Weights of a small GPT-style language model, trained from scratch on English Wikipedia: untied embeddings.
Each number is 500 + 25 x the weight over its row's rms, rounded and kept within 0 to 999. Layers, rows and columns count from 0. Numbers have three digits each. The size before them is the row's rms in percent of the matrix's.

# layer 7 MLP gate, 192x64, rms 0.558, rows 0-191, columns 0-63
095:470488478490535520479521496496542500474531492506470504490529492517503405483488479460486512531500488494499510487476531532497486510507462476462563519463513484514535490492476498499530468512495512
099:481503505519516495502497517485520498467537458494483492505525487493544574543517521458499490472541493504498461446476503523511469501477522506495525511503476539513495478514469535491469468462477525
102:502470490510478464506508488468499502484471516489518518515512511534499506511462530557486511515508490486517478492434515478521559542500480545522509541511473523516464518506476496505530439483489484
100:541474526487498482526535459492511507479505484468487495454456477525479491499467532524444516511534517489539461532500471487510514504518515499468481470463516514535516483496476474479527478535534510
083:514481467495462533445458499530476523509447476467566504446515510493510504512467496512495492557522468479471543514504487520500467495463521505510511486524492482501499505487513485529490493497515483
105:527528525513507529489507505497525499497504530471491457488463448506476558486445516483478484521526489477464490505472480505462463530487503508507554482530481503518516490528476503497485459498510551
117:488463515487503472499533511501499524490481482472488492526477555470512470485513492485503466500505517447465512449470497477496480528496521464520493530487519521501425482542527511507452517475491498
098:523541501468514492510538547531465497491505535502500531494494487511521532477464484523488453488540509501478533508480474497456485464522496491483458506493535566524495475506495487523539490524531487
092:485467481511487464471503506484500507460480526487491528491504479529533476494455526529511498488516504478490571506501522481482531507452480461512462540497481468486496512497519498487534492476538562
091:475508519517476506497523510531462507534507456508472533482460514514512569464494508498513466501486458473478490503554503517504474553525532455500482487513460493494518493521519517494478492465524488
086:539478508524500509557486473504474510524519500515495463495503535493542509543528518459533505514460463507524532535482515473522501481474498513537509487567469528509506498482505499515534470476481504
092:495520488509520480495501493486510498496513469496501506455509493518493500483543514494479487551482459471504483491478511529554538516508481485445543511507463493516508493469513406528484532484501503
100:491524503467475527499544497506469522481488542504514515502489500512510470474533519523472516550519513451530530508537493493488516487501475530501500530548490478443510488514529530543527496503521446
111:489527505472491514527507493487531513501533480471467521528444531469474522515475537502488492497499526435509483465517502536477497449495501494453496493520521479487486481519550471492487530500471538
108:510505461472531484487504471479532505494515490480487491494488497532494462509507453467518506476472488549459445509528460469502476539522493519517453472481490464453501471532486477519505508512475484
113:522480537512485529499519539516507532490492504513507503492466467528514528484458516509442489487521459455497481466520464518471489485505473529477489482474490517495463476481510554494468552467502484
097:476485499508567486510501495528486478529525506545503500547556514501496487486505487537442438471533480475486505500481491531521511458482489498502527478514531509508494472480513503513518504487537536
075:529520488495477477484487539461516463521490486452491512508516507496506479491473531479550474504466474452490500510483506496519468479490548442474483515464507488502547490520520494502554499511541515
104:523530489470551523517478519526503505465526502495530523508488503455480521502472464525506484493441482519533442501546492497527493513482458506501501510523534472514493487554512502537500470520481513
099:473502449509494513525542524489486486492522514508506486529429531509505482503551519461491463497515516470499479554498495507454507485505487470481518463527518503479513472502505457508458520529485529
102:546534483480472508486516491477484490466537521470477467547507476515486482489474487494510568496498490471475478534478475500466499541457494487462526491479498532481523512461491483477488525486498542
098:478498468472494497466511550529492513480465450540515480540501530515445447489499474527479524475493473509522463493516518537506538517481486477516496474540534474496506495499522505530484512473510488
109:521519524490518470502510466479494467525503503541515534504475507486491487485504536525474490509456525538524506519449455483492515514509512515519503482455465538518509490477523498524510474424475533
065:496452484519510490527493474466485481479480518487460520526497488494523507520524523544487541497508508542520490452504478461497501525472496478530515509444499490467484506441484484451467531505476496
103:524480499441504504498527490489528503513504469521453510495480526474455489500475536484511524471480455470438497479477504521492476471478554507475494471557501479514497488506530493481461511510507510
090:525481467448527515529529509510507492500546457534507539538486516493441509471484500510509471478490545462484496487512520527523489472502517497502511496496520533475469527498487512520491439522513535
102:499512498466468517496520504531481547468497514497511510536485515479486547464492470498480503474516503514495448550522491527482497501533492502515455516544515458470538542490503530473495551514504485
097:517507534488494512513505476511513457492507487493490517483471506502495471466496504499518492506474498512454446549535457548495489582495508537482494508509534452465482469511485522498508499475469490
104:485521489495522513493486475505482515507511501498512540539490452503517467494473527469488545444488484529486495561495462482476478464512529460504502492434524527486485493522483483531507511493533477
100:485490509505484511514470516505499471505492529483517558500483486488497499522485535527443479491534442495496477489461457529548523506470529539463491458487473496535487493493479527481518495474467508
117:500498523504419474465493517477496487507494489506494539481493469512484487523481530506469559527522483495471461528463517484508491480511504468492546500496470490507521472508485522526448491452524509
115:522523511461521499515468515533522515500523455542510524507503529495469479538491485497468511480490509456472504509427493527483468484472527484528479498516481516514466473529532530495474504485544525
097:536486519500527487497514463497482499516479447467483518490491483465499507517454520490456479489532490489464520492547450498509502482534517529456525469513488485482496452491510506511501450486522451
108:508531475465520486574492510440535524452510487493500509484488516515530479523497481523466518494520499524507480513477534491513530510471517509497469470456486460545521500516523503489501510493546527
105:479484531513484501516513536506544499528497458556519495504465492493515489511488477546490495451477442483500475451511498494462478505496515488497492475523553502484490506490490477487529508469564502
112:482481492512481525480559507465499464498502472490512516438506474529484500481492503508488513509531498470556471485475500515463508504469523490516480520566469461475498475525497469474514493502543518
084:554509492487482495492511494521522510473508502544505499490494503510462520511501547553465532494509526495433513519471474472452535520498498512537480478468508506507473475508512496503490501482477430
092:533430479512509504477492486441489510500515531493525489537472515491490490506479526466512517537507501554520469551552469498465487491484490505545523494512499528486498514503488501537482524515475478
087:455526499494528506459514505518493486498495540491497507454523537452489475523512513529481508499514478500510477514466502473472513403471492498511509472501485478523466475536485505504524466475520485
103:486507543463500508476505478499478484471516498453446528524500519511522490478504469478496493476495475488482500504524455524471477458503523504513468528516509491487524475469543460539516503455552527
091:525501455486531534531535520506469513485496512463530473511465521501504512503531489504482525490492491482417528513502470500478490488502506496489499487526522505545498467478520448536492473448529510
105:476504459484501494497505487446487536538518512486525533530514465531470510508472513507470476528483542513472511500475449496514520511540488493494459525491523453518510542523507490537513462494502539
105:522517459451495524520502527513537489495504522470453526505484470507481501465503517549507472472532466455479478490496541462478470486504525488495469467484467503545512494531539486519508507522498486
105:524527496526505508505540463486502468472532494516521533551498461509538496509489482455508463476494500537496525504515488493492496461537514496515443475539487516476501474500534456539513533491519478
078:489506479521502558557550510468542496521460513495504491488493495464513510522464533508503465552493495482492492479489471502514483525513510451537499491484517504493538517472510445531491509501501464
091:449511501489553555542504561511503469514509506498486489500493522476519492443503511492536481525484490478466540489500485498515511441514493498522467497500482520465503475459535487522493514487524503
111:491484483457510483489521488482508468471511451507485475483504529463507500460464498468500449490506460508494509470484475502471489469532533502499531497521464491455459508551499522531476509505550509
089:454484477465536471525486551476503487454486498510503530514491503464504489543459532513513531508480507489499534523500459517508477466511479512514498513472498524513518487500433452504484513503519541
084:519470479488523510514489559480491509456507455483519499498517477462441540482481454516460496480538506485498525469465506526534502564531510530495517493510490525458495492495493514510503508503497505
103:519530481476496531539473473484560520499520524497540522520512503479453533491541522544456493510489490492500517498508491501466515502517536517464531529471495482489463494505535537532522465476511489
096:517516487485504522512522536463533513528551459507528506485554546543475538484493537475466502497505525503511521512480512515459536504512483546546500467484497510515482475511476477496471514498509527
088:510497495469471531503531509540510487480478516505495514477486513465444565505534503512488477474534487482453454508516497533463518535483505489534511513469464505498497507515515474512530524470502452
101:535504497481512513527541502507425522490486512454481532554519497478514509479513500476457515482488463510483445502481524455490511489475542478492505494500515501474479539521533498504477475521479483
090:456529520507506473497518467479504474484476511528502481504501504507493441503537519526480483496537506489523451490492508523476513420479535494496473516512492491527514538522444539507513481475503518
117:468537516483524487486558501494544543500509532478509488467488474521475510479484506511516489529480511458500474479545483504511482472478508521512502470508487506480444440510530475500476480471497547
102:502512489447520550521485477528465485480492497486488525544512498479469503490479490515492516490541512502511467524488526509490463482510469488457462483448463520479553508566491507518506487511491499
111:499462471497525484520548498441502526509507495487475486493438558515491466512509498529473487477475443519518494494497468490514515466511479532461490473491505458509501500500483490511492455486536516
105:506495525476481516482469505498482566491458474466493536512497498486470507528481515506460525490555524481483484500509535524461457479483513502533473467494447491506512530512545510472478500479490477
102:449493472538499551503481490507505476500453480520482501495495510500495473531487470456532477490505473476463509530490498514468506494472479478437504509535493478506466503555460475506476528526479508
109:533486502462508501512493481496468509484505507511538534517498509497507513489495465477487510496476481473527494536496513492461493501501500489522521529475525563505449437537492496526467573476537506
095:531522547488495486500498519501466512519500535506460516522493528503501496502485490493538512556521514513484517461506520500524483490590520523521509508464488502502558469510515459525541485487496497
110:491499464472526507507501482470523509469484464496497491483478471517483460480473530481490553452445518483479499517489507523501519522445524555507512494496494482524494472505533491503457495527447493
103:519472505521420493507504505464494527487499465502504508503503476515486449493488492483468481495533478488463514522468486510511463473539491503517530429512434509499470501496518512530485513495496478
093:506485477491520506518533534481525540530521520504486509467442517527450527499523530525473531486560484486508537516508499497488512487505521489464465498463507510485463529525484530521539525492527478
096:500484541498485460510494522511498553491503531520494482478481502527492472540528492541462501453472528518511508507525545498507472503520543519494449501510483514461524501479507486530533529532532538
087:522501524500518511508534453509530464565522517529472516521488495476499494498486486528500469496504488510523479520459560509488552486535507527526533533483504480484502523488494505532538471498492551
085:533514512462483525455477518501477504510485504516495536544499467466464489481516513504483506504478477525504492536521471528456512499514479522475477503519501440493480454524535495495467499442484460
091:521520506485517500546492504551512512498564476514479494489504486530514482437499503551516455543534509526474467504507496502502497509526503522514474556524538490481466503485508505519536483472494499
094:493502513487492550501513463493453496496446444478526507491510479449506529484487493473512495485467471490467514538494481519448535548479523479540519508504506488488515460526479483518497502524505476
097:511502495489504478463509493482490491479529496508509497482548532453496492551539516469477531498499524531463484480477461513500490502527523514493523502505534476458460501505508530480493459431538474
078:502474509523496489516508524504510515545519463515498477502499471526499487464483586471511504486529507501509485482475470511526543483536492506527500476506486472545557473515520479525497495453493465
094:486483492476514511507475485509510519500549477517459516482495527450483540485484491525488489517554484484472517520498511537482467538547469482523493496520508455491467518490535479554470471512487526
111:502516443485528515520482540482470513465511449502480522477511483520531455498488480488481494481501516486492451473486479469482545498530511460463489484510475469516516547499486532533524492534509522
100:490486539471502530491505483475533534540495482514527556489514507453492512519477517495524545466493485469518421562511496484498519522523496529520513510496455530503500524510512500509499501495486521
095:523475524489475500532538501473474496477471510542515514494503482463514539513531538498466492505502519484508506540516543464499532487486502478493497498502443537491424492530494462511502536485524492
086:572478540482552459504504489481464521496508508512467506518519508529495462466495522481502485519457506455471495474531526458504506505482519466477482508522502498528518527517542501511524483539516503
092:487498470510476543479529512482483499534519506484522502543508537504536571460503527451514514501499513517447474504518496508470473500510480497496520504518481480522507493479506446507464558480490504
087:496496507487505523476476448543481533484466471482473522469514468533505543500483536524508471475476518500458476511550498493480493544509520519519499554502500486467524491491485509513547533469505513
103:486474489490530527526488482429529489484481511476438485497508495509493491494469521503513470490510508518478474497508491516497486490461479517538529508487543468480509498480474539510541459499449553
089:503513467492492464531534471452536506472514506479528495482486479532520491469514447501473497522513522471515521495521533507469515432500473521484543500498501501529497487517504485539505437505507529
104:518479474473496496501512567495498535490479470514477499522460504491477468543531476526457519494535496507473448473503502475521506519496542462498508518494497508500502536470500543486560508479487522
111:479482473485483449501464497483517515445506502502444477487455529540505486488518520507530546494518504515529515488525497559499484464509513489486518485513466468510448463516495511482493465478500495
113:460463458538500509447506500451463543483513513484491539514478511514488451500462491492480492531481453473477494481476504512499506475537450518486515489490483478495490471510511504497454490464488507
109:519472496468505472453525528491496486509543478465523496543503475474497474506512503528491487474528486460517527553480469539480453524485498511512505456506461505497527455532535481501494469505517497
103:526498499523471587517511492492500476476537540488489555507519492514514461491538493477511491555528478462489516477525484479478511475503508481515481478494466501498516524485483499473510483522542466
088:484480493498495526468473507522530514446491502502526528516495470497528436509528536514532520478535499500479461512519476509493490514535539525506499507494488478464509507548478551498480476460455486
088:543504481480499506544547492524497494469485471487517473515460511545459505532494454466531516516508486534529494504508469534486537486520531519535465514488460515457468486490511505516522513495509470
107:514495469463481523463430503505523502455515507539486489548547479491476494450493511514495485504479508502470486527495512496465451523484528487487494507507507500480504497545479457515461519489516462
102:502484467534504478502501496489511532501478496471468478522487473514508447476514495508526481536519540515467518473508549484487518479472484507497475477468495490497442472465536530542483468469498546
088:495519506513459492520508516525503491507493516531458495540428499503506455437500473536510488529485488523512495527550502521490475488517505505489518495516457449502495508525497538528504489466499458
111:493521462484504508505530482556530472492518458469462548535518472495482475533463502531493499474514460487518504501466533493509530506501520517441481512511525519518492510557510499510522498478529503
102:506443473499534478522507497473492483479532514493551500518485503476502497526477530530480515545490469465519532492439457494509498476466457513511523507509472525496512504509532479529528497451521506
100:560483507512501504459525507491497481480510477482507477478478525461496496505516485495483536488476478479538496440505475459480472550514507543538474509444481495517485513508508520527523511447507499
126:487530499470513462506520472483542523473494503457508495485515499457470499518484561530507500447506449479492501519504458482467478499512467517474530489480502488487464473497509526517489438490517499
118:516464495492482489535525500535506483479560477531520521468515495555530530482456474493532487487496491522466515491483497579515511491487485522492484516499499492473474493479496487538481445491497511
099:540501549485498510504532528488491480565498481517528511470467536487476491507494446559494502467495489503486474522504485530524508471531466489491525508505539502459509519518485452512511507496530474
108:450505504505504547484467499457505517463488474531486506507475469503480487505454545537520514500470481490502467465503518540467458472499489509481530455515498461527465476524497504512480485540499495
093:471553557482476509524508495478501549488486491446498558522522469478514467499486491520467499461525470474542479520501511478477489472470494529493500484542501500475498500501466493481484533481498483
134:517480512506508508496548480442507462510512516522579499488475507493523506506470518517497501475462492515480488492498481530495499456524452503468511503541505528505480493505522496460440468467494513
083:505461483511488496509511507539481527554493510474561499485472529528509481469486515478560471496456505496474504537463525508506511471486516480486515485488467496522498504523531467529530518448527503
085:525480515484496491524499520514547494470487469482451510516487525499525534501473482486501555529493433473494454471523522492505468468486435472515517508466521524487500494511529505502485485515486526
113:551532532515483474493535495501507518522529523480480524542527532497507530538506527469459511475485493481458458466509487522516476521506505503464546492490514460524467459464478501497472495491478511
111:505494486500517570551499542471503504463484472491480536509489499564453455486482482485509469456481516521497500497501503506469465465522491466484482490474491472491528497497497523511499516474462513
104:514464473495464514538550485492526523464479528512519522517488490515498476490505528529497517534526525508528478511503502478423524488498525486485495538491525523446480483538511481515529487497488454
104:506519516515494519505512516440491512531480519497505540519505467524486537488502494483483494473486456474534520549554489473471525518482485503520493468500508476505475471528519452506506439472492536
102:532520533488522454468480517512513466512531494462549494489510512492504508539466515525472439472478459489459476495469478506449482510512480513523466488509495513492488506498512509517525522536534532
105:535502513504497508501447545500505569487538513525518528452526499526537508516516473508475543502525486475468463528516497526493492492463488463504486443501499494501489496515487471468490502498488539
093:524476510502469518464491555440497507468501520456517529536535499542542510484484449472493520495522548477512515528505514529523498510527487496489503486531457504475491489478509537509478489504477507
085:533508510507497458518512554497468464507504486496584499496511486499539502478492528515513483489511499520509528513508454494499517497521501526509489500516470499498533502508508444522588485500499474
095:481499511514512546449538468497464479514506506475501538482527542504450490514481492509504539492515490456505472500498493504539500517486569486529521528492537496461508477499519507517472528485537478
105:517484496510510489507514529496487440482538493507476461529478555504499454505500477523470521479558480495473491502513504493490548506533487472482458499498502553525519479528502520495522509461495456
117:513478461497452491545528515432511534505510468516488533530524490497499476506506482487501521488525509504544491505550518514488515453497523500498517491504514492514512454517524484491511513421508526
098:538482567453507524485524506505521492491488458534496489501534555506490523485489493503501455493509456501523440523522494505454476470515456483501505485518507548483470490505497505481486520513487511
097:530532476458504465525549528532487516500483485481487503523455516508452499491498503531518476512509513487513468493545522525495487513475464445488501494484478470475465502498541508481458548473482509
095:496430505509516483488506483471455493475528480484504499517458517531503495524495483512521520476545473454494487524491476505520488530455520532468492515447491505504494492520472456509448478514528498
113:527480481544509476520473513449457443487521475473535530485469473474479486523470488481513524507466484496513479529488496494479524512491489484489513468496480519479454458467529474462495527492516525
096:478537524518492531500476514525482506504527456509475508498485520515466526490520507492498493523503517479483416551511487533453504513490478428504475500496495496492493534481487552522488515500471506
079:499483511494497503490526558522486494530510503512541506530500532486513459485493493487474453500445491485457494541478549503476488482508518483480451491477522448467482504482473497511546494462483511
106:491459544520506489480464483434514503507551479459472523511504491500474529529461519499501569495503524490506490495482464504452492486527509504519507492520508479510480490505519481548488462516522480
097:524537476502496536473535518470498510505490504511506470491516475501477502472463510506450483482490462525500534514502500486468552527506515473525524477504482518536517437477490497450474481472543470
102:445479533516519574500483463468520510468494499571493494483503492471481476507484522482496489477494517481496500496506581522528483471501480508515475500514488515472510502537529522508515495486502517
101:502531535507511497503519487509484479480545514498493510508510490464496468472479455533513462481535529505500455542508529507452461531482476475438517476487539515499501510482496525532490506482465533
108:498492510447500504462514511531522462472492473479509526527488504494509518517508487479468478513474457476475504448528514521513500531533534463514536498483474549446497482517468505515489459480526520
105:490540521469546520495482552520508523540521471527522482429477516507492488534471534562501504496513489534493464513463509492472510511515519506510472515520531484504519522480508541512513494487480515
105:497519462488493489513495491519473516508533501525506531526452478508494488476474499560441485481498469493499495453505494503478531518535508505454507480458522479516536482496502524543527466460523527
129:475453492492510488508544504469530500518547481486531507462463487476478509506486531496515497511498497457521445519536457462461495513493473488500512475512515513514447486482491512551497467490491536
088:513531493483481501480506487541511518494465501490481527473529434515484521466463474492498489484506447490509431501505498488516478496504463546500486472546502490498474468501508531511487467544519473
098:556513478526488543461482505502496484519494519466487513493480537488486486506502534499503517498521488446470511544428442518486461453497486530522483470507482505494497527499525502487519497481496478
111:471511489509496545533502530487462519512523514499521528476514486477467471450456517562521513466503522535503482510474506483462507518528485487469484507460512498474509514488477499524560502488512538
106:530486519490494472509482516512491465472561524502490510509448466535511498473439464500524534481503514519519512467509483526478513464498504474496480512485444471507484537483474494503519502462535527
116:541477526454489492472505507486513458542496509508519519500499526455514521476479548501508515467520500461449514526508506533532481448509465491520544503506504517468520486521509486488487477525548524
109:550509478515499470529518521484484483550522522462523521501554482462469507507471502524472452471490513487496490547504461484530506533519498477476503507520499505458546479485510481498540468494486518
085:491508471497486466478496494511426484518516529495489525477475510523487527478474486496570482433482541482486487505487531532500504482475487484492493514482530473525501475514489461452497469489499518
089:532532477498492471517478508497495533466476537473525547503544492539466517518508527521496493516528514517516524480491496508451554531490483491503509546536452452480483527515497481534508502498487483
103:488535499504517486497537477501487506507503478463470572517463477524510509535513498501463498511504474469538467495473488480537509466487492466482502467489555546492512494487481482543493477472471525
106:509508506495518481522553492506519486507506488577531514545522507478477487477508474495486466456495439466509504508492509468508508495491461470521507464475523495495464457490486509525528533478490533
097:510537448476504481534482532519516523489489516491484477510493508507487497479537508491470498478497462526530511472499532494484540578491489512493511486495510500518482434517479513490505480448510556
093:518452487538478462532505500491463523466491485476500479510478511490469526529498521491465466496483512476507423493519508494533504529467507531498475491532500481555490494499490519465464522525509466
099:475534504506495534532516560522514500520484516515474517506515521518483490514501524518447498483514496466490521501486523480453522560480493496504495509511494476520501483556458462500514480465440478
119:539483463486527473548482494471468453508524520467468521490483540542478496521493482520474518491513475482474451454504508513476468513501490464551524506479508462478509488494483527531518485490500515
104:477517514485489513485471487539500507461487472496477499486523501457483508523532509492517521436463447497456478476490506498473521520520476505508474571497504492507471470519511531545501491524536517
115:491478488487517495488514525479529484475490517480441514532480506512493525490526505526501471508522505522492446518467507531496512532486502512456471553535533467529490478540462455475482483456493502
108:452507501498496507538511531466548500515516511504444487519478497507496510518524496505500515495513487467500519471474515488536518496524494492471561468517446498492487513560495519523525491477538554
106:525516518459501469528500486536463483539508488461508488480455488485497525495448533513468485513513525469494494486507485508502483462549500532481515486481433495510487466487483492500498502506569491
106:476473475487489503510505478465471505483496505490504496519464522510459483481540542479444478504505504515548476502496517519487515506446512521554497495507464504462469469490473446480524518505526538
098:492538499499504474494547523439483533477513517511495534519492509515459519575462481526518511494520464483498488572476499495473498511512530477481501516516539528489488490506531493483501510475512504
096:495508512473513471504478504445511525486502488525502485524509512488478470481519481524482493512456517486505463535513535517438504501477549466495542469489517469484510457541507489521446532501504532
096:512487489469498503509520487481476503511506536495499504476455510494503467488471483458485453512468490478433513477492532535475538504479555462514534484503491478516507449470494506469471511527473523
107:492449527487480476467502462474531499468530469494505519533469505539498486538522519496528488490534480452468504510544491526490539456502512495495478518514537467461480479500474473500479497517503537
097:528494502522471516459497531473490533465482515466489471493486530449541457510522501507521460506486479514516503468541487495471481505511518531469447485502506507510459461512501466507473549498482486
091:508508497506461498524532531495482498517519471528542505509465478514471467455484537472511461504493528515484500491514443471521535551502492553507507478499475506502529469517464473505504541521478479
098:506471487495522481514524516527488496520503503521505474508438499530462473458500450493476471456458497509516442523505531512553470500490474535498477520528489486508521500481480514493443503515501507
097:482461474472472513534498528476505492525548469515484514491510478523549484461535499497470507457459448506469490484475478482497546508470483505504463475495535514479499517472516484531495524522520530
086:505469489489504481507509509455529525504532491519532488499479482497508539523485483567488435516515520477545533537535483464495499530514450483505513475502495492493444507526513499514508480466503484
087:497498477532555527518491468472469496538512471501491445498481490452505482519467547484448529470451481504490495487487488505467467488522511541538509525466513515503499467507491516500498518491528501
103:526521491479487477546510526474448500471501506501507521484475498472514473485470449548490519522526486485546529460489505494500489490483509553518521449501423512506506504483482479488501491489499514
097:481518536500537487468494490499489511500515553484515510549515497482512452509495504530538494545508470481468481501495538467535475436486522534516511519499503502465508474484513534545480530477517487
102:534454515487550509503494525515474490518529529522521522484493503496472557507478535521530502467476485485507476468480487506500453458518465491477474507468530492505489484490459480521452453507480504
100:522497491494494545536462519470480501495532511500436509532502507507480494527488504540484511463524504472490516523459471479456509446500503492518513499426511504485508491524476476479513476470495533
101:487514523470451538480490511481500551495498491510492462553522532509513486485516477494477500521485468462470466541516534538486526550502504484481507462485500534468476529489459485505509532510494490
090:494523473528492518449486499483453494517522493521484501507504539492476479501560515450505464509515498521527503503511506451498502560558505516470509495484508491511516480509464492516548497467496542
094:508492491479509479455485491478580496477487510451472504490470512541499503528513525461489563478514506454494538499469499512507487508505513505538472465451506517460476476484499499502495490489488493
100:518470487528490512553487530512503510470500472495509552499518502504512503512491460497491528494464531500525454497445505534520456510442526493570515524507476494489472461499480505511479494490491509
106:511514510519462503511512532471479530482485484496537524468510482514496478505501486479440476531528452514482550462464479501495499513477476505539490504508474478499442536521500484515499514437507477
079:503512491440478483523476516495494474479494485497520468474495512509473567471474482456496480504509534496474497521492482496503498528498481490510468524450496507503512501467470465555536441534507499
085:502545528512518490517527537460467472491480491493484503482509498500497506442485501532492466479537522519485524504521519476505479539510494568496545510488510508532500486531482454478541448496494506
087:479456476516488558516495485512515512488512513508487493492491519493484498506479455477576468477486468540503478427486481517497526498491509448509484518521517526518543491469478509524512514502517518
088:513498531451497474542507486474475471479461523482456519523504505559493437502527470499476498452484485469493542471503495497482470523502503493508524481457484485504481487488511508544481478490527511
109:529477505542532548513514513472497486472545485512521545518507473528485516524493509508448434530531504467479508489469443496503525511485503506509470503483504553520512476515516481508496498479475489
096:504481502470493555516477538519480532489497522497525523547477493525529494487505472506477459549497494504472489505514499506497489480531552508520445527532510462527480489511505466541484502463536476
102:482535497463519490509506502498469532482477509509498504496541487489543523445476528505509501475539497518544494488471557508517486552516525562459485488479513499494460482463516511499534483517495497
103:529493492505473527480502495497489477486470509484538574541517460521470485481508504527501485500524450458507528498563495484505516489506495462520491514460497460503517496492506465543512510491468532
096:549508547526468514525529516511508439514491484462498477526494502501474477470458503496525491466458450531478494444499468525514493490498491494468522516503483516486495515473464496508490531467494530
107:477470517492542508519485495487472510455513519535526512511470559470491487502477491490478512487476488493454479507469482503507524516455556500508492500528486513518506491518501572492505495566486517
108:480530474495448503499484539499543462494511486526492500484462517485504501453470461468517478433449501474541488509529492484497501495549479490516494502491522469497496472499508490538504525478506535
100:476550528489496521510503477518461470519502470501517538473480475509473506500535481498491503499478497492493503523469526480521507537491498477543458509479508434525497537491526483499496445476520558
095:494545469509504461475507496521504512557518500531479498530519493480496510512460568517502461495479544488505493458484497469495492510545520476530492527501531468501493505533560498490489526480476490
099:494485563466514507517524524466511505470486495508469514499512521522524470466493528495527496485496472523526546508546494504510503490484544489489493480496467480520460501467544481507455517439470520
094:497497457525540481492559492504491490513479509519471526498478518510500528512490507498493544503512512480511466501496510511487547485469423494532512502533490482501458506544491508510449520477465548
084:495501467505509495493522493491557488499507504573522490522499522501505515493473555493485510473503509520453493505513495462500530570470527499539516514476514504452494525507519513539514498468460500
101:515444522500465491487520527470546501484501435511541533505495516519483509472505466512491508484491497492480494472533483502483499515519486454489512499492461509489461498521558460500502491539462462
102:510518499493480521457516495482514495469498520496451502466465482460539465482465549526503543518487530534508493514518501440460523491500491486546532481486486513503500509528533509523506527479517536
092:480503552468511533502494502488506491459465489450480523484489460511505512475472520494554493469510479484484491520552483492510510512504556505465518508479490554480517449502474474507527487496496469
093:462548502495461493497516514509496560482483455524470466519499497525518545458474491506477506536506487477518466508501476519522499512461528506508538488505531528471483501502485459532536487467530484
102:532523469504555523498530523450522510431496500489473475498491494515517454503508495489491500511516523521488530445521479468513513523491510534476497466507482474475452501538506531514486518467511477
109:492516509485504488550534495541507529486519496540462504479534478516493481458464502517493566460464478549501456509508490537512527470488500511482483535497484502498525536503480504517494517461527497
102:496482499490525538517525529515522542527541467511455481534481539462500530512493458481543497489525468538463513506502516512483493479490507534514498488472470489478541481518491465474496470471531525
104:490457458473472515518516542470530484509504506487457524479474462492465529470519489485497481491502467472563467469456496495492497482461537512476512518549471529507491485500498488481518526486511507
095:505517486507456503488478531530507518483478493492454543508420483490508517481497515535479503502471479475470486469514465496544510487493500485509525473521488464492482514521521513523566511458518479
108:488471458514486467489502526484534498478489506470480522536468487455520486498467534496534546482516477467507514477508526539465493527515531520490539503536506524490497490538519516491544506487534548
090:489546505462512532538490531545454514496489474509457525518523501517491495519511515515492543497513525500516443515515544494453491476496491518470474466483483532496478530546486519535486497502527514
102:476523458482525533491512532468511487497476489501515490491491559524507425466536481486524521536503482472495511480522515504524508482518505475517560528494479468519538507527515481498503454504478508